Weights of a small transformer language model.
Size: MLP 1024 tanh GELU, 12.2M parameters.
Architecture: learned positions, biases, tied embeddings.
Each number is 500 + 25 x the weight over the matrix's rms, rounded and kept within 0 to 999. Layers, rows and columns count from 0. Numbers have three digits each.

# layer 6 MLP down, 256x1024, rms 0.152, rows 0-213, columns 64-127
524482502501472527493495484454495498492502458503499460522499481461523479455528511534533522516449479511429518480485513472502500544500506538483531483516497496511497522508497472512512492492492431
499518504511473528468466506483531482490533463522472507483506507474458516493532498535528509494457541516535464517496505465480466504481495513481512468477494497489471543507501485487490538469483451
502463450496508536516518480496545512490513483508478501509479450483485486523516539502491496501500510494501516502540459431550520525526509510478470479488557501505520475489532485526504484520487475
504500506494526507452491526471536515488477494481541507518482542485506511484472493507497498485463494466535512480478504500494487540493501477502528448478537476476453505466504508513522507502482517
482528502484496500487480481514498488536479520489498526518470480463523500487502511474560469505488488455487451523498484532487509482493496518501510459534494484470461492487445499485511479530493549
491502484480540512553492461447522506490496493524452514523517504505506492483474507526463470519489521494492541524450481482528498539498509510473501491503512515486491486466506472524439476493491524
528483474533512485484508503487523511493523531480512523465472481516481519476498495522497498510504494503510475512507451516559469487478495558514531503555526524496496508484466505499488524501516502
485482536482499530501532480533458498483464505499461484499488524508500493475520511510500521518507502472440468479452494538520490513480543522480502463485491542548527492493490465497511528487485506
528499492514543500514551534507494485494536500492477511531504497540472482481543521552509542528441492491523489530499471551490457474516481542512546538509500523482571493501518486516499548521484502
479528522528509470479516504522487498546446483474484510514506491490514524484485489482481499519484426476509499496501457482499451552496488473513509497539454560535464502543542509527519486480486541
522499483479454519482447535510464534521512474490498501521469490546454498495487503494487551496478497518461499502509482518513546518507514464456507478506504546521495507465452498449532495513521504
512517554517524536500488549442498524533521506504483514457513539540508488527484527489534539498527483464477476514538520506492539509522459525504524449492533496475518516509462514504484476513486505
493506495510537520501493487521447488476481469498544518450481554497530533503535496446479551506517451481475554480474529523439498503484499474484476497464512481493498536467511481477515482490444519
520479482515511508470451506523525484520521476504465449491510510470494528506489481505490518520504518481489484459494510502477489492466466466539501491488502545527510497495534521505426479520469461
547495455481502518501494532490455495506496526502523485442519512538492513479523471519473506501513471467495479492494514484458464537490514490476472457491547493478490494498475434526479477532515505
556494503513466478519490515527487500475498487484517548474516468487486508466520517473498538539464527507512486475505439480545501525517506504503530504534488460527521505576547501546506472499485549
535536496507520528492516521544546481483505546454475558500451499500531487530511500487476531498490422493543480462511425468525490486517494501490485512473517533482518502469496506495534534468508546
502481534505489515521471512518520541519533499519507517463553489498539541498505498499433504505488486517481529494492490480548495484495500513432519495502486514478485496475456483492565439534505546
514506489513519509506492479503504476496499498495444526489528492559564523514487525543531466480492502462451534490443478507506512490487492517453440495480504526451476508532494493494495461472492468
507500509514486520496504485490523490516507479532493490499505516499459473559517491503505503437530523476437539518485503517483521454509430529489497525489458535537472522452536489463467514480545519
494495517479487504492502509538542457437508492507510513450507511497488541489512495435517533529524513496496476486484478505495523497501521473541518505519475524503518476497498509510493457541507525
432415480516481489489535470524498482504481447461490506484496509461503506528478516502541516527528482509479482492489463492498506473496494471542513526457451523486484533529499494483516479510534513
464497525533450498538541505546494507517515542451502521479486521485480440488551501501464504486525497485496497485476518507473529462510497512548512538519541478447507494461461476502495464537539518
520473505520490498521472525477547509481526515495512487525501490508564443506449536516512498519492562525516523446505527490500488493500514502495502512501487476499526501484508471491496488475545518
487494507478511504433476498495502478478501517510457486519502512501501484471486500540449500514486502519500533506486506502486494507467524468470497550516498477499466514508490541544554518503517503
494480444482449504521472492498525502481506500463510488500520503502488497463501532500519517553476519488500470473513499506497479510490490507538514464467458539505527549484524529527508540491436527
467478442500469490503473499529510538500512500541523528486536495488464470443551481524515475504494477509471465517514499476498483466550503480497530483487495482571498546510487501519465514474528455
513457474549473480526471546467505532500516526432513496484486515485503533511496469563525502503507471600450509573533480510459502481506493481470540500490502509489493505486518500481498538513503503
527500501483474429502506497555493509506489522502489511422494485502566472510486502496491521476545478474490500480529517485443514457456513485537517500509496459463466493546508481509528457507453526
525458539507506513466483467520561491491480509502520528486508505507509501527472509467524470483544511479454489512519473457483493507453436559506474524504494456494522459524487466522488509502517494
507513491514544550527468450543522492548488466449544455463526535473512487503513459497488491489510459523461468492490509501524510498432502493519509517487559477482490505489466500543502473510513519
511465502504518489521525504474508478480516550490518489487486493507499477474491517540524474526464495496461511501507513506472509454515509455482496474497506488488500505475468544507476535530493469
500477549494522492516512461505455509502510480488524485507504501557512555511510513489501505531465528467551495485479516517479530499507515489504508483498484540582530510511500473497502514540479501
506538485494517539483514466526496509479470521497520484541478467480467513516492563508456514451488497488498477542484502541514490509560556537485465481496489500483486522470519481526508485516506526
486528524504533500537473506475503523516480507449477503466494499496512477488485467530485496519492502474444466556481499488476504556511505488463491504488513519495504511518484477453512505472488494
536484522504496436495462485476509517466510538540495499537526481548508530491497489522521468526480482525466477533463506486518505498449510464499483503452507497473481583492493501491538505460540546
512504539524495492497494525529495451473508473469507470492531455513454468532456435502477524513507533503440505485495505484493514513523479496478470476486487464492523492479496538553505481541521509
484475505469477508496478508510468515499443494513487507510459490499529560481440448505486499504496496512472499477483499514484498545489480464464510551472532454499495510519503514507517575475489497
523450479478492505477533551503515502475519472482505471453510491428498530487492475508498516491528497472487491505514501528518462480521495527498483498510473489484495504526481464484489534472501508
516471512515519508480502514491522464515512489484515476481506525471478467466479510501493463498477520461489466530465507496484538475557478460443496535471483495521552510487492468538485459504509476
523552482530501481506517539492517499491547488476522489538449511502482547494438514519590518480487474530492516510509478480515538505492540488496528514517531517459497480491502481484493524451516497
515454482458502516462530486465519501455503523518516497534498486453509488538523495461511477456505497476486517487493466498508502522522481475495456488485538503492499470507476482469518501470497508
495551495518497500481518499480465491509495525564530487520477435496507475450456478508519507487501542510498546518477486518540495536486545452460487510507544470530476509496493507508494528504461506
552472503481509510497513545521492482490504484462490475496522505460429496524488472507499502497452535425507520509453508513511524485475495473506489461546477499514491484485492546469482547511451497
485487532527514510488495506512497525504471477509486523467543518519496524515568488537443525528510487449504489476489509499525534497557510488492461487482476489487443509467506521457488506506503438
495485499430478521528448479486475508545478509485459463528480478541486562513515484508497474471525517504550546498482506540477498555491548467488512471538501494512521508505525504510497469471496481
488509501450490553482483524447515463421510454512511498510530481531515535540497471550473531520512515566557512539507458527478505487496496544501492518530480495501513505487556508500524475502526500
499526520496522437478519501493507501470527487471509476543492525482472534545468507538494521504530514502506520476511522520475492460528482523461503481508516502454525526464514520482487519516501538
522514503520465502513488475487474490493492508398532490555514499479494472474498473532511532475516532519471497510480471517504508501497505470514470540502458526489532550515496514524507511479530477
535461477528445532463529478510515486527511532486544491555484543518455520508548496476501483506458531515484499488523489496518479501526487473481484519480475507487489475468504510494501474499522548
501462528501525506508504487491528462502521453526512487496484497517513490471507448493518493446526484485490503504503510478529471539506523515566519510484474489495510531480496469497486497478483478
494493483535527450467502532461507490510452479495487494519522495478505509497520544511526450505508491481495493524469478485488488506520486481510534475473524493513475523516456478519499518502453468
490523504566504498506499482509516487469515491508536495521481540518496479510505498485459483492494511512520518504486480472496508443507502487508484536528503511507506498519508459492457543496462524
501506502503481510529484545504529483519551511508545500446520491472505463490533526511503513460538530500515483513512520523483515540481518482509471540464521544516539465525483523458555521529462539
498500455473521451470492507511505490492505503474512449492507459517497498510485515455530537553480515505494491524557511501539477498533486522492478490493521483496549516505523483504494579517493528
489498468493507508521491487487531499509467494525500501522457486484517508525488525526505504513499509519479462477529528551504483538520475496507480504483497484528516502487496492481528528522483520
515501512471502489489510472516452514504471461509560496499509514465499491529505522480528509508504476470498520462513528497506498527454517502503520482483458505545492465488457496480497490493560539
503462499549493512503518521515495497504482534518550552499503514470509508523493565514475476427478476516530517540478520532489512502504451462536527480518511528488528518509533527495501488507491468
526519520520477510555514490510480492465492540521446527480527516508494473523493474523481484503518484523468484493478484471473526514518507494507497552507485499483445538512516503487491474503458496
500533490482497469500498528509469536481509504520484482489461512501560520517508472484515531469474504486477518483489530481504534456481533537475483494502497557512529537531474499495470481493464514
539458477519491508482525479458487485491467498505505510528555523498505487496486483495516521526534514494469497501514457528453474495529456456531498558508503470471485498526478437528513467527482552
462507514522499528532488475499497461520477462499527487485488499498519505507504511446449539490508502459497475536483502517470488494465543459497493492518502462484503482522478475546552480548489473
546467493486549476489488522478499524499493531504525472490553515481501490487494487469483503472495483488484497555454551508492520462472513520436487474505496496468506470535513538463475449497483542
553534534504539490502444472536504508478533516486521508502479521439477521509542491492515572471517484487483533506494457489507491500491520539541484511484511508535503513489507479499522493484488530
492513505544533514534519471494476533533468504548522485500503538478485523486502494478486460510487459513513494517518476488473486508497552486519487467522526493513488527511487479494563503502520525
513491515479502490493491541499486491526503552466467467524520527511473492474540484502510513503545515464476497502465450507498519534458487508491508511538508460504493541470497495497501530520480512
505523542536512481508463580480474495510536488499495527511472474496495537523507571536467529500504526523537521486469516483518504472505516471526521491501522546531462496496490499535512540512519494
506487495468467499452461484526531495551493461515531421494503474487474519497456512495482533498552451487462498505486550467496476497494525535513495463537495518492499502534496491502479492460466490
488466518457516447514493493518474545533499537478511485511543493477510485479500479488478497513490492501501507485481516477546459470547503467477512466459501482486459507506491497489475483491527508
539466475487535506490479503484489470479519489500493485478509490533539463510485518471504475515534529506502535495461507488489467534451495485536502541497480491474523474496520488472525535499495492
463510519466485451513540472491528445480474489509507516514513516525499509521498536479506481514495511490485513504496501466495512496493482503547496500472519514530475490486531457522528504523497492
464477453519507515531499523461466539509522572508461467481497518476490465535500496529476507501515456505526525537447488468496493534504535482559501520496490534510490515508483474475510498477505455
498520452541499510498470467490529497461535503518525569515469497463509503498503526446475519521500479511507492489512472496515495478527454496528515512506522488474509471526507475491484466467493509
500536536536529527483518520479490539471521500504463545504518525513498494501507517514504531520518492528504516463527525498524492520521530572496548472545502455470457484482471465474523512482492529
473486508478489487522489491462510472499512474493486513509500478436493471507535517564530530521504482496531519497497518497456529484497522508516455478495484462523480494521497541480484503449521485
535498500505492517490465476506495543478445523489492528551558512485498524539482506503519483452454471479472475522516484459501531542499486510523535519553532514470480481509539510534490506478534449
519503523523523525501513520480518482478529533483538488482528497546502492494520513508481525494476505483463519566470450536492533526491474517537503494464503484513544494526498466487527471495471501
470514518490516465529532520472514538490518475506522480477497499450513496509491509507516510452477513501506486492484460465477493508511464532489475507481467505482488487488518455456535478474515513
487503478495490534473536514513494542512521422497467456542487452535522482477518481540496526516437517509512509507502528522530491487549522480551469525541492470478504509534505542468451486515470530
531542465539518522503504519469543536498538468517529533492479508539498505557530472505502496508474542474491504504454499544516497501465491496480476492515464544535483503494497530528487489512450489
536523532521514495491507485495453515467510515512495483504530493462503484500490486533481492510459501555504500499522523506497498518504528484508479463450494474497499545515479523538493500463452529
485507483546549519550524496510489493496492506520491499525480501505472472507503509510484440492497494483507507504475516501516505466479485525532514504515488564521532512487517494519467512453519491
495519509566493518468479503521519506534510497481514496509525562477484514563509466520493511464515475505492477490532520554431514560502514464516472473505503482478521495506478532441491560485485478
518499503468534516446528485506501492507491481501475499501466485497558486536476492466517541519487497499502467506475455462555500517497505497516492512523534505493529482515475488501511485459520560
507517481495537518543485521481472519485458477533499493529488451484539482512536518539494506509497490510539514514480488461461565494505543501496507479484491478469501486466463486505455524499455470
512469488502473459546481498493490495487522512504499454522536523508507527494454535494513561519520440526495509492496484522529475505528497511513529465525511489477516464493457437500470498485484506
474498499470514490525489498536475491499565467521512501463531499505492483512535520488510525484536492471512461491487501478526555516515507481496487472527455496450535517524505495526484481482487519
514491487516495498486504479508505475478489470464465536520523490487524480476484517498458497477501527506494480516527483465507471515517499476512509501480527454461476535477512488536529540473462538
494530508547503517525498500462501462530499510468486518489524479486550511488511544492480486504489511512471530524551482483497533452519506510473441504538525502527487506467533555449566473528518461
439535494491516477476474528525527499547498496449502488493545521480471504515517475496513470482507502484515468530481518547496498522491506506506495493517512522546459522548529515473480526509440502
516494493535490485479483516515439466518526522484511445509480538533491485485479523491513468502461504490507534489507475470459488548528533477488494481458514518475443485499503460491493530473546502
516478480469512533470550477515486485464544476469529505490492506465472502507544518477534461530541515464554519485523493497488500493515484497558531496449491479521480471502521529533500503522468537
482466502502510510504527513488447491525521531530495462507464508469526494499542530503486466527490565498548516478485596480536512495501538451485562471478481463502509474512545469497482484510529495
520512507481530527528454482514544548514489523513453506472539487475558500496475513493481533535484490543545524508533516501462525476512477479512519536521491537542518511520468488515473473522486532
495550530491515510493514521497530499492517477512532440536501501544497538491515470520485507524486492522528494496509506476512495465472519494534497507541497511469502534500537501490471557494533457
502519508481501515467515483481549535543473499499466557466509492481527473545514514498499494509479537506507467498489478484511473505481477537503549477486541520491506524546544497535514504518480469
510486495478534505529457521504503494506445508428513472478496532493546520515520532460491482482485513522510535525523541531501495490497498529463464478498493528475469515466474510473542539471497519
499520507481530488530513468478493506489481535478538493543527500489484475526497520568537502494493492488537519481500531515500457499486493470530486503479518467475522481464497489528506491471501502
485479498501497506465511483490500476532495494518529528515500462516526454481502498478427510517504421537502532481478502474512503523468449527516488493514446478454515528457483487525480528530557526
448526506507455518496463479501502523508474527466520491503492531454466531479494479485488460536516482466507501539523440528477508537509507469548507508514492518533476523536492530476503523493560481
509466479511518464491481478503486498470500542507501508460520509472469522521535519498516542480534488498489507496494542510494524500519524547514529508514528482496494502506548528442494488471481449
474490526500508470509513495506493527518452529507483520475501479501557505499468507475464507515491485491515475506471487491553452524540523493462508505515485533485478511477530471517469573501473511
496478531509500460530512526492513515519503535501478493492491496515477491484469501475547504466495475511507541485493525496488498513493504512478436499510479479524532498475523516493524491480482479
516492507496509509445515474482486454520545477498449434511493464515516474457473462494520527528491509512521484493490526519487491496561521519469523511538518486505520489474494519566421502499514515
479488462493498527458513474537507483517485521456491562509503514482500503520477453466546521487483482513504517537494547497469499499475519520495525475489551495499478503471525520476519477535483531
505531487482490512514487539496498539491431552513478512507511515505530503532519518477485510517511492483469541478520443489488525460441567498504467486525544504525509496467471537510471511512538535
537515544478539497511482567511518535519525527489483559495480529532495448512500485494513481493461505533520525510535496548530465514496517523494477500512489477523504526558504526482516528519486458
503449480496508513497475494493499482507512462486469546503499525445534527440509491489546501512539503513444506521487502478515542502500498485537478462492503530535479488487510496526521543474478460
470516475496487488515480548497454534511513501506509472468476510497497512493504483518501498487488516513481504526480533492531488494500482451495516469490499513463523474538494482456459491495475479
463528481486499504526487536530504533545467478505471523515515494472458500517492517481467511457505517467532487506506528492493463502490540509506520466566500491489526502522508488548486457510492518
510494506484487500468518538532526506485504500508471505461501521556514481504488519478519476479513530511511487537454484496513519482469488505453514529479465516505526510548489492509518530496518494
489489503464524487496508517482480478508511485498555530512491478546505500538492508460509537543497535464515407488514567465492545505500490543465485514428434496513495496539471459507519499508502465
454507491455487476478459504515490478456449480515532512466521494554491523511479512530463488503523523496494494499450493507512494501480517477523488535499530506525508488476485501488510503464476509
434509523494508515507505517507514524489522542501501530513500506491541478516505485475491495531539498515517511489449502527449478516505510505514504526553515461513501495508433472512511531516467498
487487502490514488500525480474526512486522504465485475466490458527491527512478527565442472477471462507517484510515464498491511492531492502483475484497507529449502472486502507489498521476532471
492505472554476496522523499483481522467499450512507508475471495505470448482480525539503518477511485534505509516525495544541449495508498472512476497499498511539499537475514513484477511473551527
544538525475501533507510451513470524470506549476548473540470463510507496460503540495488467485471554460523534545515513464483530516459502474494535498468509530479531538508540508495514511508485533
474470495496511501485487477451483468505544497492460535484505516505496495465500458517511481476473484504444493501529457466487479511489471526498507471481503476499501517495509507521505478513508494
491462514481501490524508442493523523562548503491545531505493496499498458499536494507477512499503517480507459487486497527491465489524542494516552442518484443489506494524484517547496489524480507
519525503521483500498521534502494527486514497460489486481497501500516505455496446483503442467510531491493491505510526508468529508511478526474537476521473503525504469487513465526492493522516524
508471495491480487501495494488541495487490494487479464538534478517509504448463506476506472512536503462476521470493467509521554520503487464485515511496434511500488514514542533488485505507478498
496478515491518508531532529512438522501510490541551514484458440528446536497476489494533475514536496511472491471525494480508494480532496522461510472477520507499460488529528506521529529526520491
516488511491534495476488465494520458471465516494475575493486556504496499506458485478544495514463519479477557502502496485531547454482499506485520500504507523506507465529481498498509495513516482
528463529522563502533457525531509531497500482466525467479479489500481479487499516489511463474512481468545511492470484470486513505472472518517474484485529504514495500501542522510507460502503544
433481548473508489452493531562514527488499502470485511514502480526592554466507504471455482492505526503490515484492525488497523464470473509501474545537517568529499500512551484547497514507482467
487512527487495528479496513449553525550491461526503513520491536489483545537457482515505502500529513536514495497524472521467533524465485518489483568488511546510481503540523526490494526535496473
542476466516485500467584503484513506518546521532530523507509511486476482528519494485526525482490496463483532476530540537530513503490496498513507529498462498500540510543481507466513498504538479
473487503476492530470500480483486453504507525467502510483520521467530492525526506526522515470509470483469507487524500475483493451491464497482534523516513553507459530515490476492496525463547471
497485501499451526510482512484518468492508530481542510510508523453512468511480494493507451484531502513544451495511490526507533484501518479521508519541496491523474515501544484484495494512540461
494509512519486503494447506491532472482494491507473505514501514504509519507529517484487468502499531478444527487482505514484503502505507539486531515504469547520465495527489510508510505570500488
482509490530501490489521507504492543509513497506523532508488503516517466490500509493479531497506543502476520467489519518469524511508511479509523453470489499467514505477494543498464490462490524
501484481497542509492484442496528436543481493552469509527486507516511492496483487526524519477489494490542511512519448491514550489486473467513470513513484489510496454498461494508472486497492483
499506476519495518522548501533500493496453488479507541478509506523488498497440515553465502503507516476498514478503526512529449464471492507503487516510520501503500507493479501519504483500506513
531493472480531535491510475506475524472495481493502465517476487491505492493507556466505492481459489506497511487481508501526475538507534486537472510472518504513452503462523531482441539467475486
525492495487475482476530504511495498547519448461500518492478501459495472473485531459489479517469527521525564500502527521527460513548520465480516537446480449463503505494472521498455523569486487
464508447474511513427454532440519494539526486492490554496489490455505552501519537442502536470474479523504462474515485509551517491510495545490484467521502539534487461478522492560456481514505449
487543448485529532506519491505539519504509497520481507517513475534500522492526500494526510462485480474546479496490505482440468511470503474506485503471515482561514496536481539462464513467540458
467482471504533500513523503480472549446490466483496519500507489492476485526507524520547481468504448485511511478506524484493481475496485522511469523512489493489540503544498498490510471500507514
474463491445497512495485510495542495495520473529511471493505473541481478467520526556484539498505478510480502485498557482474518499526487501484507467549497463486489515483509472530482507524513528
473488508503527489460505515494478515513548511515474516509499509475481519472514508530499513482491541485520473480484518542515517525505473482501510520478511464492479488509470520486482469522484497
473511505507456452535496479514482524489496534489482530494505466490496486493518554523506474515500520504492504508491491458496497448526513523516540524490492459513483534497532471499497507485500520
519482490518494492478505444542495460511487484496495547470485475476489493490482477505511486516542459518512496482487517485505480480473480516510477537462498492471506503505501493503566500490531519
530516497526495506512485505519506518517497495489542505499490513496511482488512471465528545486487502513481475491525507487492505523512473488483526466475478545492513525463521509497460503533518516
507503501480460497463517489497478507521462560485514508480504501561496460503511504471580532463519477541512547503516475495492458495474550466492482450499474519530500507479479522479549523529573504
510550468514492498510506490494503567507505491489485511479451501512455493536500540485486507506510516511505470463477510509482512479498532511476469532537440491527488476492510552484499465486489544
541502518530520596471554514506529546457480512516458499486502476516533477519512495561520489483497508498505513531524511490505484529529547485502511490472528441523500492475494516547512457532505522
528526498491529530527515519532523473502501486490508498544536502489498558473517524470473489460504474477470507537504489506522506509534538503497521511515498452520505521509474503473553498509517509
497496453504481490468467491508505501520490481483526513523540482510483524510506450516513489500529429479476520540525512533531502480524448514508495538480511465500479503477462513496505490478494442
474463483473526453483492531491488474480494486515490514525503469501485542512502503531490509498525534521524488511505487487547534476511520510459514489488527511475492496510533526550530479487532522
546501462482500499497524493501504483478505538466500493492517550430522501496543474488501550466480483523510498502515514496461513478485538534500484479506532512504566541474519467518517502480497497
502489477534540506473496515512516472470479503489547490499480456497448516522504498513514481473517476496517488497515477534437516493518482548505506538515492496487496483482478525480492553478527544
492491475533501519494497514483511499502485476507491485552504510532484530502524516509545506542530491550469479503490479485488504509552482519503525499523488468497465506509547510510508524528480452
519487515523492527513486499511476487517493479486531462482532483461509543494544475504459522502526472516479472501493462546513513520520492509488483507518530457487450473462494466500487493500523455
478472515512476518554511524519477448498488487528459471491513482454493501478500471517491451482505498505483512509518477487504503507513494534515477484480470557528517489442505497520502536497438497
494451514485483519518535490532466524516477476503489469495483499510519498515498457493479489490493480440507476502506462492446533496476514508468424489522491540493523476490454457510530489528502517
519494541526512501511524539478491498510498458503503535502504532473427515518485505499565518461536541497534483530495520497528481512473466533511527497531509497503546477487517519529472528441493477
504475515491518561512523504473493541509541464518511468435487523559504518511518485472498460491457498517486473496459525477489525507496487529492534508535477497526523517513513488490515512495494462
469511523471463485501456502540532498506503504503504491497500516510495527489477487482464466491494517525516478576536499477527529533512507493483492483518472518487530498481543470468508501472520515
516504479492513538464545538499512511515522511465493557485528534485487463533489474524504534534474434516519497458470484488527510526487494534456489471509518483535477508475528503455514507505511527
501505468486544502506486511469430542500499473512496488477538496566525542487474496461556528520468494491534495521520544498484473534510511483495487474490497483508546463515528506503539492488512481
534509508501537445459445489481527458508506474495499556474531478470504442483491493513497519503453506503542502500499513484491509524503472514469506537483516516476496481553467508455485473501501498
542505530474494489480517489506493474531527489518551498514477536537511478498501476506514497537529482533521503470518488548489495496536491450492531475485473502506517501485473500461507483468501532
530488472503537494530473537471521477475477508518516472527498596480499492497518524458517551511483484499480512483463482531475469499502518504483506491502474484444507478464464533502535508490556535
449472509525514482518532500531470485526518476537503486498477520499466478538507496498521483525498455483499498481473507486506461493502472546507497504556471482478531446486515515472482551496528493
503471508480522486537531477510486453524483473535510420573500498495499509483496514463530530470478495502501510526486493468502535502493478475482495468529523503524513465497515506550478537480494486
495492490465473510490509519506483484525557490519450472503501500482506510444490484468503460469486525517483503520501473509489480494518494534462497485536508495496476492484509556499498512529487508
524520488521507524545507530498449534514512529525534500549469497494495512527491483481510515503526487520522490496510482487484494527475473502472512520494522510521517543514510475526460539483507484
507493476512477504533551523486478511529477521474485495518522524476494560534466483501509488519530507481462544502505487529472509543486521498506500473479508491518526534499496493527538502503432515
515541496493495487473452522536489530505465514492529496491532469501502486489489512471471543488470549514521525475490493525514509491461497447526481516502503505488475498522451493518505476518543522
546438483539540488493480515489503490511547485522454519476504506547514436489508532483522489539488492498493518530526493498531488524535558499490558475488496487460498514527486529509512496541483507
537522557482515527524500507548515503502460487516482507517440516487486496491489553532457522497470496478489511521537495504525475486501518497454501517496542493481523485526480484530494508507514525
496452496503511480497522479508538508490491502491482480476524504550517491531549466492492514486508480487498541463470531445518496526506438472518531465505521518529511466525519500516484467478478496
523519497510465523465486482505510516464451474504491474519472491447484521479508521539498529506501496482517525479505498475496514486492522542515519450473466504546487498483529505540522464512458457
497539532465519508494496502553502538500510478468504495472488487564498516513508505486478461485471537535471480516515507462481515462505516538513524496469508484492465527492515470515491495438518508
503515529496530529495453529533475484496456465517539545529511489550527471467520518503504542491498490529508472497479480472480452522515515522505566500498495479519488545495500521505548473498456511
501450522488505491511505510502494512508489464502531542458505506510512463527468482476499460474509527481506494460491517515500495514459515447506524529498494498516518473477486448514482494516502463
459451559471603486531479469491528540562522531534472465520486503491547525487459479463455503505494523473504555511474491470517510519481449524439472527484477510512506505505496473517558518537447470
473484511497493522499510451498521527519473536533538493473509498502478485481515547473518465484458536483516514547501525475484514479470493504534470463480546506506527502457478463507496513537525508
466495484491500500458494508514521469547498503551500522484478485476522516489476481485511526531529519532528467474496470488506502518529474522494477486498518539546474491516493550506527519517506500
465570497485497528482472534500491449513491476529501500523463481508512483456546498470519488499475486495541452507507506495550498463501498503467524491542507511527531502520480501534457454517514529
559528517501486527481481465528509471512526452555481476490504478529486454514507528542527482487471483502486480447506522538477452482465537504492474484510454503484466478547496506518486470467472471
479533511505467494514529484515510488513541499456462452499498548540493511499486504480546485506519476484473544480534511504504529477526480523507489476534501516476545525512530507502473463480485493
517487497540492494488477502467561488501526474498511483489443482432547483517494504523493484506471547527513502519528489560503524473505543443496537528490489511516497512518512484516508526468479452
511514504543504516484538542500516484467527515492462478516524533474492458491487522527525522481481487478500464471518507478449497524509493513496537501461472480516517521494529534471464445467459514
531500548479456509514557540504505488500518501499487501467488517454490460501483489469507517463515499473538477471460464453485477540496522515488510501501476468497464508501486505483524470430497454
498535491491533470493508566488534490488466527507503517480519507495497463523492487539478509542525437510510460494528506504509517502508506502546429546492521452545513486556498508527520491470544477
482505472531490478548483535500482486489469537455532534486459493534471495523514507502468495484512498537501491486460517482472511518484502512508492485514513502507481509484527486532557502457499512
477466493494498509491469480559487515496463503473495466462478541522492500529476484498507539448468490472504473506476469507487521520495492503498491548534523514496502477544498494453525561460428460
513499483531508487516528541513494483501496472505484447481497500530496499506494517543485515488491510500536499500496520486480468525517546520553454507475477501481506499503486497485535533474491470
502557498519549451486476480532498512501538489464526483490504554498464430468481479471460463485515494494497496478516524488497527525492527488553523505480542442475529520502490487501482490517559463
478510472499513504499562530481499484501502519557462471458555530486507525538493524510523491472490497474537486522514502487514472520521517479516486481521493522483487521518472541500468547517477494
491512512477487498433515543539480492504546489505470501514506518505521512494490499487511509479534525501501486466517456525478514493522495482515509520522509491490519440487499504509498522484500486
501503507491503529532518547491481550515486484534501505504464503474432530488495489466515508486524495480503506478500471522513511504479469482530530523565499509486494482481502466503511496478498476
504499523487492487492481497472491492537550515455521477509524506544480471459512521487503528453506472470562504479503498484525474518525479496489508487513490466482514485488460528496495506487502514
536510543472541495529435500517490506493493512542514480520464509509502525499466491508479521523507503488486490489531478476500504491481467477515478485552513469468514515478498504500472467500510505
520508536491511506521505508517472520523512500519465521477485488483482497539503495501519469523522491464528508510544522516519488522507526477497501490539500483521519505483498510530527507525528491
487469518513501506489473546513475488526511491504484439471501522468467476533484489480521542481537490534508474524484476515455519505485500526553526481546505469524531456474512548477509498526506535
499484551525506474524458527487540501501548463449467493470500520480473501547524460478462501486517527461461512527513457502529501545490484525492487458544514509499455530509502518464495480512499516
527521503482481534496509498503521471525444453492471496521516499521525525501509443520517471554509523514440488492525505541490499480485538510503496495534495488568492489503501475542519501514491505
490490502478533517539485513483481526450532540529488504486494475492511497504540496498476540499490497491481497492573523475527485520541507484508504534489478494484509519491515490535478538524515492
491494513512484450473490499476497511460511496496479527481471512514530466471521521494534467541499525520561546492509496521500467526523487526524483525527479487474493478518500479486510491456552499
486535483525473479547547537526503447502503522508508503543507525526494482489520506503478534489512467504499511527514461514472537504499538502497481500522471504491552487475495494510499466465526540
493508485494515509510503492518485518495535560508470515530545488468535535484534478520472498490459473470451480535493505459485512517513516475499477533511524461508500492482481524507552498521511500
525484468514516517499495509485553485501515527472484500467511514516514470463443485473493488551489455493502545478510524501475502510474480502469507480517484494501520513499467481492529530518474500
506521490476450506492486456514525466518529499510485526509492493502483504516477457520496515512470509540508549470600489500485503516503487561548526533499460483501548548493486490480475466504486497
493460485513488507542538519534509449512541489498470507484516518480475540520484453516501476491500523466466519488464538479505514503506527463486477524513469472504502542500480498510544529501522539
490491531501541450476519507514489488527475470500476498496499479469483515528502480516524485495476537506526501479530538459485500522497532511503504460537446520523514443489477481476483502453496474
511524500534484498513526459509485473518479488462488495489477500518475504494463491457503484520473499466478477487493488521539487500450515494463531543534527482502541470491508498534509480511484501
516486498494506460496462454486461474513502537499505500529532524554494525530491521502551524500515517528527524522512556483511482495497483505494520527491486516506473503551440503472493483483514494
497517487533482496472460514466462466467481504498501501475479483541472481476492479505470495487534531491525493468549459434487511511520491482518499541513486485542520521494540527521502513516505508
491502557494474539472524531507458492527475495509495499510526524594469503500480506511465518517501480523479536514505515577556523516487464529451509533507495452486506480502499510491482543534520543
512453512530527467525507470487533529468461519484487484489483476438494491525554528507525489511473494498471520487527487484509532502499468489495522517526479489561520503483477503490521467495488487
533494479487479519529519447468554510479485532490502472519500459499488514459488504472507486508501520499548517522508485518491549540487441473450499489512547487515470510490468454468530526538503459
547503513508522515490495467501502519503509494500488500478521521535529503532508540510505529498432554500489498474504525477462509506510515492506516532509442470527490483500488532486474475540481503